python train.py --n_layer=10 --d_model=160 --n_head=5 --n_kv_head=1 --head_dim=32 --d_mlp=448 --vocab_size=4096 --activation="geglu" --norm="rmsnorm" --norm_place="pre" --norm_eps=1e-05 --positions="rope" --rope_base=10000.0 --rope_fraction=0.5 --qk_norm=false --attn_scale=0.177 --bias="qkv" --tie_embeddings=false --parallel_block=false --init="uniform" --init_std_qkv=0.0447 --init_std_o=0.0 --init_std_up=0.0447 --init_std_down=0.0 --optimizer="muon_variant" --lr=0.00658 --lr_mult_qkv=0.4 --lr_mult_down=0.7 --beta1=0.93 --lr_head=0.00651 --grad_clip=1.0 --warmup_steps=200 --schedule="wsd" --decay_fraction=0.636 --decay_shape="linear" --final_lr_fraction=0.05 --batch_tokens=[16384, 32768, 49152] --seq_len=256 --doc_mask=true --train_tokens=143900000 --steps=4881 --dataset="wikipedia_en"
Each number is 128 + 24 x the weight over its row's rms, rounded and kept within 0 to 255. Layers, rows and columns count from 0. Numbers have three digits each. The size before them is the row's rms in percent of the matrix's.

# layer 4 MLP gate, 448x160, rms 0.129, rows 0-333, columns 80-119
100:168140125100091106121137127142100122144106152138137151125174122071145142088134127126110155154139105135131116121124131079
105:186116150186132095138100125106111121113093116111138110120081120118164115138135128114146122127128079099126130152123170118
104:111098132133135105143142133134146128066138103114117167213117120145094119113137142125138118149140116149060123114124171127
086:158132117081127096108129131145133109090183126142119149133163104136161140081101093126139120098120079123123130112117104112
110:126135124130121113156152154143104084123169115132119148166140126117094113159160128091135138153100140101104146118070140132
086:123087137131106120179129159129150085106128113087165122118174138121130099140150152114108132071138167141129135110135121102
080:154128129154111102085150126143108108137128106126152146145108149151123085146115108101108118135135146128161167124098094125
114:121118116103134083123155066094131126099130153117103081145121122129116134094115134106123132103150151117134122086106135117
090:169166131141126122114136093185122124084105128095104131139149119084163096148129134071102127119153167152052128135147096136
098:131083108092130078110119112181113145120106089156136085105139134171130129191118110126119140133100098144127138085122140103
105:117120142109116138115130138156105114133077143107130118133131099124111121089093118130112122127103102176149148118148116078
090:164123149108120101147127153123138157116130163174085130136101117086167151106094113120118120142099092142124078152119171113
104:049106115124090095123142144117116139100136123128154130133132140153127198134172134139111092131144127129146154145089088085
092:172150092096169142098157092147143110085124099122145106119129122133121085110139124163156145145087109174143130136111141101
108:113117171141109116112167118142114142144118101188135176155177111138141092149168139136130138108134171106155174162122131165
094:141140135142095111158124081175127132091116157087102141136167107120094124151115143159145138126104115156109128145157157124
111:132157078156126148131156069150104100111108128083070172115121123149144085117111129171123127118102112160119111096118098111
083:141146112071122113163118104128127175156110125123084141134114139125129145144104163080130114137144110052137131097105107142
100:141078103128091112074135149171112104118141121126126139125126068077106106156136163129099109104124127122126139092071135085
109:144101100147127129132103066145145143124122124151088135159116107148135123111116175085102120114152134129142086106122137117
109:143110125163127087105133073128134144101105089162108130139091127139102101121115173062143130140124140129115161144133104136
109:137108121112137101126128094145081132103108105146138123117123148122103135082093119139110124105128122144180102130080093129
107:123053104126125144114082149121125147137129081090146098159135089150124096130087128145097122119124090137096128122099147128
105:116155151086085136108132129141111124128136156144128157120058153121137098092161154119156183129129134175093114107140099173
093:172130124147108156097099118125128134072102092128151137198107118101142102148114080121144109134158110149132127126119145102
102:111143100082121119133101180133111095145154139128167205132168107099132109104155110131139147134128112120120110148120114122
109:118138138113120104149133131116115170140112109150109174110139136116140155115130168132157159126171143117124114151150131134
082:072130119093128079088132133152158141121107148134146094132138174142075132129158153090126120144092126115089151186109114182
097:134135085105165127139092124123127163136151171136119099136130123139140146144074116113113117130126132129143127092100071120
099:163145137152163140155151097116105166100144118121129125128099128117123114102130128128149128097117186139126169136134132119
084:116115165113104107090128132119107156128139126122151158115109106146136098132118104138189160143118109100076147147136120175
095:116165149127148106135137152095132089128111098133198118159146117138159152082120094185115107133125115092129102105120133068
094:128102128128097101101112105151139079117116128146136091137097162162106068099143121120118170151139144115109153122133138131
103:163101127144142162115127113125116119160166107145145086146107178108156124146145148113112085136128135133112155093124105116
097:149146095090168143121083142134085162107098087146151141131147118144118147115124147147134127130126130152162134117095151137
104:109121117139086096072156122151116126133124172119169142123147143101141118104133136080142137134119175099146106119133148130
096:098188123162136126102162119120155159112124082170118116131151069108150115143156124113107137126112145180129129070150106131
110:125133150137088089117127150118165131106091102078160120121112138082152108111088155175161116115134149201103135144147123132
095:093163153119152088109097126143121157153127109114138119113116152143111129099153127138109107117122092114109158111108109130
104:159117154123123108144090081142108111126134109139132174126099143121131106108153144145117118148129104130104136125104090158
117:140120138131109106135115115148143139117178169117196115119138121076123089105132140142118157095172112144083130102116116160
105:169074137128113146125143080093134157107110085144126083136127103158135123131123156131097134150129090096151144092112127116
109:100189135143096122114060117120098171097098131135169089131088095099144157118125125121126088144138156150109106130131141145
100:136096119116094142103162090131140135146123161164128094123097134145152170109112149131144172136190146136138131159105141159
106:133121134148084113121122116177129138133084167170134166098096168131109107155158126092091106110105147115108138144129116200
105:139126118124158138088170125119140108144132144126149143149155098118114161101092119158117132140143140137165114102070122107
097:144170103170113133131160145148166090107169107146168122148193143111109156139170110126117155123129106153159135141154141113
096:082100130117150149121155098153144158141127107132156115120107099101113134159168120135140131119127137084115126132126147130
088:098165107114119131126138108105110117137151122135127125142161131174197100137122157099162094140109120148140152108123135135
086:143129120164130106127102111126101128173116151121118158149132093098119093102110143130082132115111111104127112112090128128
069:153134106081124121109167122118163140139136136164122114098100175134126152141117118133186138144098112188129134116176155117
101:123097132139125127087118122129116135173096122107135154121093104140132095093121109130042138127125138152156128123143101109
086:129115170111170107145072139175106131104147111170118115114102139125152130105161119145131129124181151117120123151154083130
096:118124140130117137170141110106136143150084092104146110121102129150131086151136138108121167098147101134132107116128124114
106:145086079115112066122121080088164124117126107129108128136148105127145146104088081097159103141103146164107113104166175128
111:138089107127137084149160145152135133117136115126082126123134114177130114134121136110134126105143117148108137134094125130
090:145156137146135127131156080117119106088142088130127100123123125134118130108130106150095091117143114094155114119178137118
101:098135128130117137161161143122126119116145092082115139107098154105137149127113139141118164121099119100150124120068135087
102:139153125109134094107151127122108142103152139145141153147174134137087109135097144156145118130109082151149098141097104139
079:157150163106156115130120118127103117126138112164122133176144123132072114135148113107138117127139146120148117163129104129
099:110149119139089137112107175110082134101158107116128127131080086133148122102149180133133180120141127180102167123118171115
102:166146136090137134152170130131149127099126134134124158152086111144102140126091132161122105177097135144110148147138115123
108:144166164109174125134109126151134151095118087156116110089113102135105145140144174121157142112114108143110109109134118117
104:137113115113124144131152137123094111102124136112128103144145123125147147120106133200085107152078149161179135187152122112
111:107131092075161139116126136128130132125144123139128128147114072105166071107104132124130155079157170117096111099151133141
094:129166125100140064117169143109127145160169094129114106148129118158138111145153144123183111155090072107117126145142123071
104:118106173097156145156136095128124114118066130115090125115090148188146104117144138126115110151130118136120144131154116139
096:146127102111159153113117120085152166166121189134142129116110090112141091141179168146113163122132114152162096134074154140
090:095103151089129116092105118130110139138120131138128133195141142130137100160128120117072115083107096140097110138114187143
101:139106145128151120134135096139170081112101114113143125133104129155135133146124154084118126081089111125131135121153129096
112:132135116117075155128138126103082141092123098112137117129128138173143137140119096145128093113100116132139125131155078127
099:149164112143176132141101133127157140134133164114123092149127168129116135139149091154133103088136104123132113123092132128
108:137065116169151137166103109170160155132156099131101136162138091126130118125130124178121162132129113131120086156109136088
111:112102115103127132107152103129103153138087129130113113120110131149119175130119129142160187101166057142106146131128120160
088:114144134136117117091144140106106136147175138107136083152048115127100119139140162158123124115145147134104133134122110138
105:134104108180129137106162118142144101152099096117120107167174132157085106135132115124125149188165139141117147176113142110
108:114142139122151107144121154157090126121134115137187104129117161133157130132111120118144128156104103165133166131150075120
099:141158105129190102103112122111123146171126167140126098132142169144147105098149103156128144126152106197124118111089126128
107:107114153148087113125167104084110108115155147111164109132176113132109092147119096152120089097172120128129102108185146085
107:095137113111150142139158162110134116116118120122131155180087115147121113111132141106102135112119133133122184134127139167
118:121133129087128156120148099139146158142122085134082103137125134129115108111114169104085127130031157133116141118158135162
099:128143125109124108098132121108121149092111130140172125145079118111154132111136156132109118106140137166086135095123115061
093:127131121092126130117131143152119112112106103142123129135145160176136113113144135124142148159105107135177124113128090100
097:101094118101137170124092119115132139120098116114138124105098088126139122084138142097129112170145129126150127109182130104
097:122156086107130109085135125144095098130089110136133153123107107115175110135143062133128161145156151162084130114144101099
100:123135128164111137097153122126134140129110104105112140113083123162079124135087149132152110117123134119153127094145131129
103:116143090128133074090101126117127135117127123119115136137101080097108129143108081134122107158122143115093149156092095141
104:120119113107135120117140101145144098157126123079145134114179157129128119146128151142166115158109159155096133116143118166
113:130116110080122139136152123132115119153127139154158154131134137084144090106144166088101147164124113158127129161112150123
108:109116113097124126146123124095124155112123098140123108147141129113145117134134114138133157063116135083098128132155093120
097:137115137138088177134161119138142137154143099141090108143158078119141074081161152117134086132133118107139106115151122095
098:142125138113103124161117139171155169101114134101154118150063124117113126113149170131132149084132135137080133114131134157
107:092121109105137099120108147146120087141131136131107177168087106137115065112165068144129097132128140108105104164131106107
093:115084136113051118094122167133118138116130119111147145148109128147165115091149149123129150111133123130141109071105126127
103:150121096161108127109091104090169095134126125090136119141141150131139095137155099112097101130137111103139153148148127086
103:150127109143088119117109150138121113168154125100111141122147141124116108095106108177088122134108124148127109104145082133
105:152096101119100149160099132123115167105106107132150134062103144210113159097129129083082114115112134152151139145137121130
102:124144102156111114129137105154111185130106105171103125136097126166159125145131116089075142138115142197119173112101128121
117:174122106096165112079110099124143112147121114152118122145176098134123150125158120129110155124123107105128101136149098175
094:107117072155168139127131122142128129149133139148144145118146127143103136140120135166119155170100142154143111131132145104
090:149157155121108115117152134144121129114158129198097133118150148095129122126136136158122140100099137069112154124091111140
093:110135119117144117129137126139133150113147086141097115168127135127146133114118121143112106085155122152139143125105102122
108:147135095095108097085138104106113117120137142118070125106110111129175091150130108105130148168145165125120141118122159141
119:127121103165125123126124090169112072160149085136115140158121128110093110109132136179126116157126118155089157106119122132
099:144125095112112128129117126085145130123159108112132104114153148105148163137134074125173132115147113139114156131123138131
105:104144122139134146157119137138100116146149144111138125110182116143151118144111141075160126092163149135128083126136130104
093:148095151070148156110153104129094143115153096116137128132132081148116136161113106139160098152112109109114142142160145154
100:122131128089123154118152132105134118077109136108150158130077148183118127146111124119144114118111141120137142115136120100
103:143111130144092130123164120100109172112131129121157148120105115155132125113125085112053136112096118109127152170148122101
115:107113110129154105149120078137155145112122096155120138110117162148137132039110102120162116058141104124129094149128148122
116:120131097165146119159131087118101105096135155121113108112143144103142093081143105146121111136122112130135162153108138116
103:080144109108140070135134171096104129124147114117154128153128118056149165136148066166127146118152121117093147109107138086
088:171150130117132131153120119119127190151138095092074163144136096110104162102149122071175166133103130089118157130092171116
095:190141128142109129107161147156166132138153136134162120139106148119171119208171149141109111103085125126127169146129090147
106:167132147116111137150127126142153151109132078134135126117132093146104081124137122141125153138083132116117145121166111111
111:135176100143135088147128097093074118185150144122130151102120190127157105101110144156109104131137110149112185140131085138
091:134160113120163137165139103123140071118084127173124138105120143110112159136118093149110097122126137132121155147139155089
107:123159125137097103112138055089149125130157107131146125104136079155168125152093131081119145108106112109084115078163133137
113:110099153163115131154148109133139115121145115152136120118114200154091129101182139148102138141073080139140090149107152146
110:140097112159179137122148128138081137131133152089146107104095154146145098142133122124152117123144119116141130085111082075
101:170113123120124120147123116161144127140141113123105089126138127170144065083130126155126131108133069113122145104161113080
096:189148147126131116172154119085110145129113069189159114133146057099173132131157149117131108129129148158104174130115098141
103:169147122137056154117152107109122126116176097131094152139146114114120108125076138164130126176121153127144162152116122115
069:153098105119133128142128126139119144108113131128202116154150140149127121120124071156105137156135131133136113119139086120
102:141112120126163158177137130155150121140092133130125169162118120118095162117094130169116159097159093109131174100123083135
114:106135107132077145110113141116139113146114118171093124092140110114163121128118149120102138133114129125147091110118110122
103:133113127126130107134114108182127161130155129141144130114097120113123110112152140138123143147121133159148101141073104107
105:147125103075101102089145125103138128087169125103164160182136121091123141069125173145106141118155156122125074153155139134
096:090150135154133120148084122137143118143107106147156118098155095099176061101103096134140120139153107060146130155140120114
112:150141098114116099114105128097149148154073121107126118121118082135090119100144090124126106176130088157108127145129144120
094:085124099111099129158129117136119111162084111112112140166125102173111133102147121133133163126140122125098126158147110170
092:130124111139125102109162134155153132147166141141111158163119144110138112142120161131099127142125140118096140115132138127
088:088119103129149122110117136103107125081121151130120112118151120133114096156145185101117147093129088122140135127067153140
111:098158155138139123149174117128108154127127152093111085126122149135077141118101133134138149092143109128129123146153099110
098:144114159083123140132127110114115153114137092105106131141146123116130098145120121198141124104143126135132118081097156109
088:097121093076109115121128168173106082113134122121141134148172091116120165086153130115124109115090086117142126137123131136
109:178147089107126104120144131150155120117157091157128140145128100155185122130131127151148100163158142136132133123081182145
091:157127146137082111155114102115089142135147139115125110115111115071156115150102110080076144149079129088128147126133181101
101:099134128161154102159126122142095119112119157115155093074125173148122116103109118099136131145124113148130160179127106108
099:123132155108149131134120144109118108091173144154143129065129110119140099107117164110148121098118166098087129119122113113
115:130149117107100123137120138106162125162129112122149120122101118097139099109149108139118118095137134133119127131116092136
112:138112145141083132140189110126093100176133096112174126153130101090122129123112089144127088123140117142166132122116145147
103:128137108094120120135115084151064130119105144104156160125141135084150132143143138111086148121120148123145168119117095151
099:125129137101150112140113125107106129150113154123130154158129108156136144140094130133133122111178112105067138150137100106
115:150158131086102110139120149099102118140135101097105127144123108130152106111168155155138116094144087121144153141131092108
106:138127107100107112122091163126135088143117130160122164137068118136131109146136152120138094115131137127113136130092121157
073:142126055138146110164149102122121138132176130133138119071126122139141136176106111123130149129157195128184115141121129155
106:103075103152103124134152090119111157137118101101115122129147101092110173163138121115146151109164138147157146116132141099
107:119121094103154108090160147088179133163181085158120156177134083103132125080101117131104126112105135137149127106141158185
106:144100100121148149118128154142171107093125113129147105154112110178127101095112161112100131109126154117148158146145112130
100:146135111095101114124134074097114091122170105170115109119115151163151119159161161148135109123131136103084113134159165116
108:127110115150136169162100134125105169135092136120144157101173148164111116129151096130072135142130108127115163159155093078
104:081099116094207115146115099143147126107126135135126136124068154117096114181146175137117148136160149124064126126087120153
090:085081156102132130147131081108131144118124078136091110094091118138107101100135120149109130102132143119093147125126083127
103:113138154116119125126167150133129139123153143129114163083138106131150106146136104134144130155128147100086097126146125124
096:131161113144121129083121130143142132117126138155117158125116115154122166131122174124136118118061093129121094101086102154
115:106103115120098117103177118089158125146125101172154112165105135158096122077113134121123152095094107070148152103120137098
106:084132163150126124140122118138139176084156148128098142135104180163117135148097143139118099127116105118117141167104104163
105:106097110155162115128102137132111144178125117141100143173131142124136102156161172104141101110152158147112169101100119141
106:143149074138149105133133134121129081157107075168134122132140099144164146112105106127114098125157148171109159110134165119
097:132124121127099118161147108096154145108148139116090119131100119150097155118131141148104127122123080142112100132099126072
096:165100122132102131142148097122110119128080138125128103131088120128130126091131165119093138178130142125126105110111110140
094:128102112093130088131138122145166151170101127145079128149141114110152150129179129102134100123109105138124139141113123079
101:131185117109129136137155086164073109093098128174146097132117105177095145145144098149106107124104094155126124080143118119
090:091108116155129142173113147129114127102067145103120144104119104133111152106128173114096127160140113119119109148080107114
101:142132099165127123125129110143164157113117154151111150096109132167106134146169191146144111172107094162138115134128093097
081:163098135093112118110122097121111144146111137156173131105122114127068096165153156106115114139171083136131148132154107167
093:122119114115088146133055124072143126171149153160101111138108137144143167121132113140172105079188088144131131129088107137
106:135141111134077105156138097084104126150173110134098116160157101073139102171097170127142177133109118137129155103121118154
098:125165130081165120133103115143088129136142108127122159118108154071153161108132122086141122131112130118118133153122118112
097:142121065106125113179121073124166145104137121140110109101112160146139134117130137147109144115114124157149135119161150142
111:112092132133093103112084118145101109154167118062133135166119141157106124128088111149161123121140126125110103094127119125
097:115124138076114161142107134113127116084137091092128145147111099103127140113155087089101124127116100130188127074145168114
097:105131097127135103144097151132093130120126141138110098148146156114164094146104101127132121139150127115123084111084096118
102:130156145126093121142158109135100131083137119140153113131131126158105127135098129171116108119165120131106161151143115106
106:155133113092168090122140088134111122171096139148134091176122160127086098111161130135103142128117104120136152140148136116
096:109119147089116133134097147180126155104154135108138109137105141139136110131134119117098103143162145146069111120093099112
112:132125127113118105106084125089107113102083118119087093139097112151151161101127119090100118101101146150106084172152100123
104:125104118166114121152142101145102140144122152128073141130130122113136173177110139136114123096101113155127118118081078132
085:143168056166134164104118133146154078136154132154166148115114127149129158125131105117105135121070102121161161119091142116
105:114128138147119129150145115169113128113124128101164163100125111111141105118122113140137142119098128160159115121146131166
093:122128077171132123119148155111144179138090140104125143096119109144128145095144168136128121113152127100129091158131103136
103:158112119077103098155143132105093112148136121133108100128120092133128097137119073148090163116114071123109163128071155086
098:068111085092105132112145138146115132131134126135120116162156131065169128148155152152146108140146105153154089149119135121
090:101146134076133124086103121134137076167134127151153101123149148128099116111138106085131146114137115145097176146118132085
085:157120112160122089131139153133139107128116152116114110076140126081094162136093146131113103134095139112137102127142118124
088:127159109144142085118109102133145141128131144161133135138121121145185073141140147119111141148130087123121135148159126162
084:095130172096122129134108096138140101127096126119132119137141148129105120155112103126138114152136113088181144114125140181
099:121145109160125112128093117109146149127176126136139134111177097123150147119097168134141100102114101157124118116098141114
110:095135121150105114157087088125126130081108156123094136102115120152120148122098146118162175160102126111107141101171114142
103:086103115144120121102129132149160180139176172110176144138124121102116162084165172153122116128146070152154142118114112117
105:113168146116074140097151117151150161123136114117110115142150118080108125162102159100145123157161124131117135144138097117
098:149144126143101057085095138144139175135125127146098140122113125124141140136127185117124172157144146116145147160128144150
098:146162135120119104101133105145133143163099103108142065158116122146118121112133119111131168108109117175115141139143129128
098:126124182108151112165118089144103150096105113157093153141104128108134125164123143109146105102083118111126120176128108138
094:136135147130125147090181135100131194126144095078149129103116117183121107141150117146100089143114134151144156152141164085
098:112158180116111113155149094120151099133120139141091106109146104132111122126120115123128133101152115148130135116197092137
091:079163137130180141077137092137101118125153101152129132096113126152116120146123125129140125154104148136098118119131127131
102:134084148099102149095140131099137101133146141128126145091144117135132165124128114153137111134108146169137145103136177157
107:076152144133127093090127152128135141131168091131162148145123143123186128098102156127121120116111104171121138171142114131
094:108146158119121137112153070117100130147127112086075139136151094145130131097094148132157127138164111144101112092132108097
105:145117158147115128142118131121112085124117122170107126169093129110123097139100184122114068142127117167096148083140069173
091:129154086109156132119166109140149080095143144164143111135119151138153103144157117136112069103128132136136182157119113143
101:155156134117106144122157080120128125133137097159143144164146097139102108108103084184141144094115067116103114123186091103
088:124087136091169194133138091159126135114127169155122103157172121124115142123103109174116114135124141128159081150146105149
099:140133114126107129060131132140114142116174109125125128173124166100114102072109161110136159145132149139124123129138087108
097:193140151097109150116179112117135116113132086095150127162138123150121054132175115182122143163137108156171145138109092117
097:157109149120132196164151125116108154129125090135156122173169116151104111132145123138117151115113118149196095101160114148
083:112135110119174121140107104123104123151140124157154071150149154127166151081139087119159126126115114139124148141129090147
095:125101090105096132146120163148101111105135093098102192108133133106141101074154146146170137155131125156103168165150118088
097:115131138161115136109162110148145117106147094148116113110136148117109082135130098158088129129092166126108133134118143142
102:151124133122120146165090149170103159129134110107112156164111122098140105126158125099161096115110168105135151182122143129
101:107139107103109127146138113146164142127140104150102115117122118126096137099141139081141138111145109193124092122134107134
092:091132149116116115145118087136147118084122124125151118112136084095123117127129174093151111109180129117071134135100110131
085:130123098131128083137095137152083164140141130105120140150177111144137122134116156166102138100097104111114147145141140141
108:109129110160139141120158104111134123157122116187122109156141158116151140133159115130096126112140113131079154147079132138
110:101118171131125118138133094154106102121119146087112123138105145110140105109116131126094079112150117145161129144191123156
116:149118107089122173091152143157104107135121119153137139113077160151126144100196131149120133157129131144108129129091106111
102:104126131103057119131151131117114118126130078096114175160087163148196125083127151155104116115109121129159132188131090124
096:138122116123102107113133132130123157149154117116118188125158141122112165164123111138121095090126141112152151139155117118
087:106093127119103138096098133143099075142138125096125123082091119140124153104074077119171133142129124101120158125129127132
104:155119117107125132144110085126119167121128130120098108138111099142119159135058109156128147121133130121137097123156096123
097:111149159103133109110180140169149109127136119108125152135141109151136115131160202149127166100144111126144069117127107098
103:142110103165099089176120114119146150118109148125154105101140112097155142177127164126123135131125154131090108083104149129
103:122114158142100125112142115126160086128119185112124140147151112122099102143109149126156118135119127105154130129080137118
095:131113128106131150076102134097151093092158119121153108103155125115090129112118128157133174116137131147155137115116120075
097:145114143140133164116129171116110113164141122143098147110107087113089118141183097194113103142122079123111158098106058085
112:167127079124083099107152084152138142113150092155148121097073123125096134142136138129107130103165142127111147129127097140
103:139139113137116189196120102117068088094115168137099149137127119101136140136148143081129101112150141131129125108133146120
084:141134133160113172082107110118158126105184174138117123112139112150134126099142147179133172127103122138165136103159115088
100:095111133139113129119120157142104129100138154115156136181121128156110107095103090132113046179142126099106085150102140101
103:103138134093100126151135107110082100115128132135063131134149064104113111169133064139151132136128137155075148099078124125
102:143117107105139125113126098106064156129178037137163133060175102125117103132133143125122136144119130120084114120127120120
104:126124122148098111165122082106104156147145085130116157122120162147074112152111106164101123113117156098145170140144156136
095:155109130123119143129153130113160127169137145094104129152087113179139110127136108124130123136139157186157189156108109110
092:121133165133120136141105094177160118151113099094119097097099142167118145133148108113136127128146150122093138159134100128
113:166163127121119103142121111075094172123134145140152106117125115099164173121195155118131160159150097112125165141165147117
101:152132102149094097144136138127141139121153093125145161121099118081118086104150126124169106157131169139180143080129120151
096:142135117139136090135119135128113105129150142134117153136111136147135130097117132121092123120105128150131141112094118124
095:108171092129170126170142159139110113120123131157100132116169140129174121160142138123093100132133136157164144101076128174
088:179112135097126098101128150128120112147110157118089129101139107127127167097141119120114118124130128119161114099106126147
098:179095141148132137104129117094112119123122144174099113127087119159115124142134131072147109132134122090107111145141106110
095:136134136111087131104138100140118120134149143088137118110133126115109134126159094151140110134105141100138123127078120105
116:127112124081119083145103131146130119115104130148119148131073119127096152109168145124120133153111140113118144163122161170
109:094169106108147150094124120134093143122129114153111153157115143121141117116131134096121131117162136102109140148169137127
095:141162098113105159113098168112142108143142148164111132110113143109094132125113103138166117149116130129161125101128120156
093:140095128094120156201104128122142121116077152139133080133110050134151134156149130107106124122110139127095105110159160125
092:113103118158126149132170112140129146081083094100128114113168118105135106130143156134115107100157120127139107106136119106
089:131147119100148125106120063109168151149157068144106140107158177102171097143124140103153135156106127170117149127147169170
097:149118111158131197096122077130114138169122149168163112150178148118102075136105118138156141125111101108138147126098126161
093:059156123152179139108132126146151132135113123148160120141155097126187124117174122138116079117208114078101114115105154114
113:130157112130127115140175132114122118162125109179153159149091172117119169135130113115119123144093096137127150147113173157
101:132115135116079139175145132112200123131136104099096112118094109107144107090134156147111101136116072127130109091130115081
109:119144103140104109142120142132114106137116144134136115169133149072148135153127167095126125077135153136130119134113107127
078:134134097149106084130141172145144109111121104128141120146167110105115137146082127120087123120114132175127155165121145147
098:126137091128126110135162127115121134140139132106087138135095107108125093168097129118116132113157137160152172110114154090
108:049087066126116107093103144140171127120147094097121108111111120096097068110126124112127109135140116129096138110099112138
091:150120117147123144155127078125133126136141109146102141134128109156114119148122145116154080166189123111131173137096123101
098:162133116156124134139120086132150087170156102111116116155119156143119154152131140127105152122134050122119158074148099125
074:131160154138094091146123126143164126148097158121109129107115124087127109142160169125145102097113115126166168168094086132
110:153132140126135098118160107124099096113104116150136116161147142127107115097106134142114108117125124128120118121095125156
099:145117109086105115116112141119151123160110128141183143120084133116168135123165145116127104096185088149099123165135108135
098:149100112116146100190132173120091106124132139109166153141136111111098175101118085148109139089120126152130154070148153127
091:130136117107123136104135167142110135090151126170173118131102136127118133124125130140164098132134100120129165117098132106
102:126121121083123111160157121156095124129154146150154128116143147123106117089166131142166138172140152107139154113161131099
102:138166128131097091114117081102124133113127105099124126137135150098130158127126125141137134147086132141136163135144133134
104:135118103148138108103144137113152162129113097132162151162160130123101132131178136140134098102182123112093138074135191149
098:113094130111099121120081091145119161115127107146127109125104146125176112156119160156077106130160124166120103150106117156
104:136118123124141137144137094120082122120140143158121140179140095100141096096170140115151172111127137119130102168128132076
107:134165114138094134095126106143135095098148078129130094139103143119125103157120145130094112109140121134123161125152106138
085:137109167169111141165142129075128112113087117153136103141090127137118130137156133058118157108117143121122111085142117101
090:100066095151148141114112104138164074151124165154126142109135104111098122163092167165090184107190095149146132151134116173
092:122135084115130163152106155158145099139131129092136148188123104099081132134176103122129139130158144123093131092116145148
098:180155122114113167128124132125087149131130131091163121159137150083102153075067095157112144178100072110121118156131178143
081:086110123120096110125090099155084135176122134130081125108144134118095131120107162122126107102162143147169158095080121163
096:114125131125151132109125160133154127137124115130102157145144187086130078077151151134130073121148096101138151117167132129
092:089189132138103117151137138122118130116133091112128142124138133121091133094094163106129145148137137094118099141133134096
102:110122128121122122163169118116124144083127134144094136123108120093135146145141100121130166107146135148120099095138164113
106:117125120121164118090111128160091088141132140120116106129146103158158154129137134149123145132139126140116109149133163128
095:116116143141148145131144134156131120113113096124135127102145128152085148095093104129093147123148115090132134128133122124
097:109129115099124121127103099106139163114146138182112123111108126139194108101126109143120108095150119139143174121186169107
105:153121145133113120085109140134131147122162170142107120141120101148140109141156135124114189130097122107111099126153133140
094:084128122104141145176142114139116087129124117133110109094128133143103113124169114117134165130119094113136147117127163121
054:129086115128147101140129131096127102146141112119146174117119089105131125119125112121115144120110138160078128117155131134
101:154206108122104099112118086067105110092113137105134090110153081158168115124121133100149098100128099141103158123163128128
109:079123099179114118126141110162147116097110144108122160124113133104172133107159116097118136139122094134130134130119137128
106:131113121115158161098130133136132094141132086099155126129146122120082104120081095104102119125140116175134103124159129120
104:076111145067122123126087115163103134163107142104146130125174129124140135124141141132110131143121112121123136129147084135
100:118135160128099156173115118096125136101113118129133102112132100139148158133120152092120143101149097134085121118093100146
094:134129155110141168121147103130136125122070125131118108155151169134119113139183125123091124126136116135158172112107120143
100:117101153141113142140127134141086105126153125065110105115150130132139201134140160144127140131107159140136124114113145144
089:168103139101099112085114121092134122127116153154129127161105153117123118156084119142111121156066114135122142124120092098
100:120118147159163158142149116114136123147151160132108135083096157136106106082158148128103142149147096144136109169153128111
111:114144173157155102170119067130129121114165075142115118080144148150124122119123145109149134156175147149109132081101150086
112:105095110129134094168081100114117156166109148087130097159152102170130123142141129150167139093127119135168132150112130107
089:139152096079133106138147087165110112119152125144135158090138120151138143109143161144131121144136111104098110093148130130
104:083118137152113136119098146148163092153151116140165133110151131152156157094184115137158111095135143112135110136131115099
107:091120103078140120135145118171124146128131154136131153095129153090122118115142126140077152122125138139105109112122102121
095:171099104119141113159082102166139107155131084143143150139116089097153077132102125109081120126133148076102160149150126172
090:113146135084115104127107155108134142113122085103117146112139093135114143159142142115112121144098162124115138093131104135
102:128093134176154151117122148169140131127119121116154142115104108128190113112118137153153132157113165113123144125112130114
099:094142136103145118132100074106101075106137157123143133124140161109162117146153099123155115116125126119119130137135145102
099:147122118171109154081103117136141131136142127157118170115129150153126122111117086194148113159109134123118109092121084125
109:156127151119080159108156108118075102065111149068140126117133148158153123104135125148126129151126168170137138153119105115
117:108131148094126127197146120128114109101105109144143143099105104122109121114116119178102064103125163140127125119128136080
103:136115146115102100156132103143113128116123110163136111111107182155136150139169111119131174113134088148135114105151152142
090:113139121082127099140175132104123164094143143158115149148142117143118136137103116145143122131132106113147165185132159112
109:148129118179107152111091137128091120157173145162121144139122125111156106106159152168127156120144092123118123160175132124
101:140152136139112116124113160182144152134107138144144140151152083088133129112117125081134164121121129097104106165149136153
101:132105116111089130150112114107112134115111139119114111103115114078151126118103107136107110124087099142127188078143126110
099:134136089106137095095161127117111141074156120115125134075079088143132131109140147166160097127152139112114128093100120134
109:129119145122109119160177120131108144095125095092143158134114139128145106119193118135126119120123124121143090158099167096
104:106116125158129146148107111121088113098116093117101103130093114158110154095125122119158119088095131154085136160161150136
110:106095127095127115096090151123116105174109115098122138143111128134121084123129105130125121114111133057095077145128134134
101:150157138105110130132127095115099120128133148138133167141187082120112120154163104144086158086113113137154159094154112132
093:065130172123129122136127094139102074154116130123079128089151129145059119079137154090114105154095116085099172119157124149
102:105133121066165104151152096111122157160127117101098129147130097165151134136153147141137154125128161122099157152140119090
086:113139143158153108159138145159123099122138090112127166139131115100125116125165155121136098125104129110106097151112117159
098:145136106098094126108110133106095160117155122119145113137148098131189092149109152114142158074151112151103119117154127153
091:135096134179120115125166104166140124169149103141124116143126108096144131113142172150103095148095120145137158169145126110
105:121122143088110173120112163121170151115110108112103111141095126095123103126118108118110189114124105126129119119130111099
087:141076121100096160169134109153132095124114125131113137151145116118104137136153145105106131129111106106124139116138166123
100:170162155106099083186118109096176096106117156148088079115134168137074112139145145115148132133142077122101117136151118129
108:129098123141157119173109112171118133100101125096128124117160140114157162153140149161125122140185138136125115102115106141
107:136113112122165121148162119149113149098089104151111146115087149126132135089148108078142112127168121127109159139114113114
096:065114141076104154176122136119179131061095152096136137104119126122100133103141119108097118124146117173146137125138102096
121:158123095144130099101141166152136158179125098163156169146137111109109077105121120138106173100087127125069108173077094145
090:115170121137155162106173158083121152109132136142154154145154138153155100127106115139141150115138068146125122151122147107
108:112129159128091125084150121132164126167123137154135112117108163144137108096162129108127167139124136141105103130096075106
102:130086104128180147099125161139120117151127107116105151176101157127115088117138118116098113125072177138082118122106124095
105:115125125121170148120144109118145156101101129108133092122098114157120111138151131100107124101139156097147151103128152129
103:131120100151153110120130137191115194132141127142096143122158148142118090141172140172129162131087103158137126106136139149
099:092126126129094047102117154124163124097142129150108151129130172117109080124117166153106132104138089138134161116151086158
106:099156109102145119092162120129163104095127123102090140138111160140130110119124128140096136140096143135075158127107137112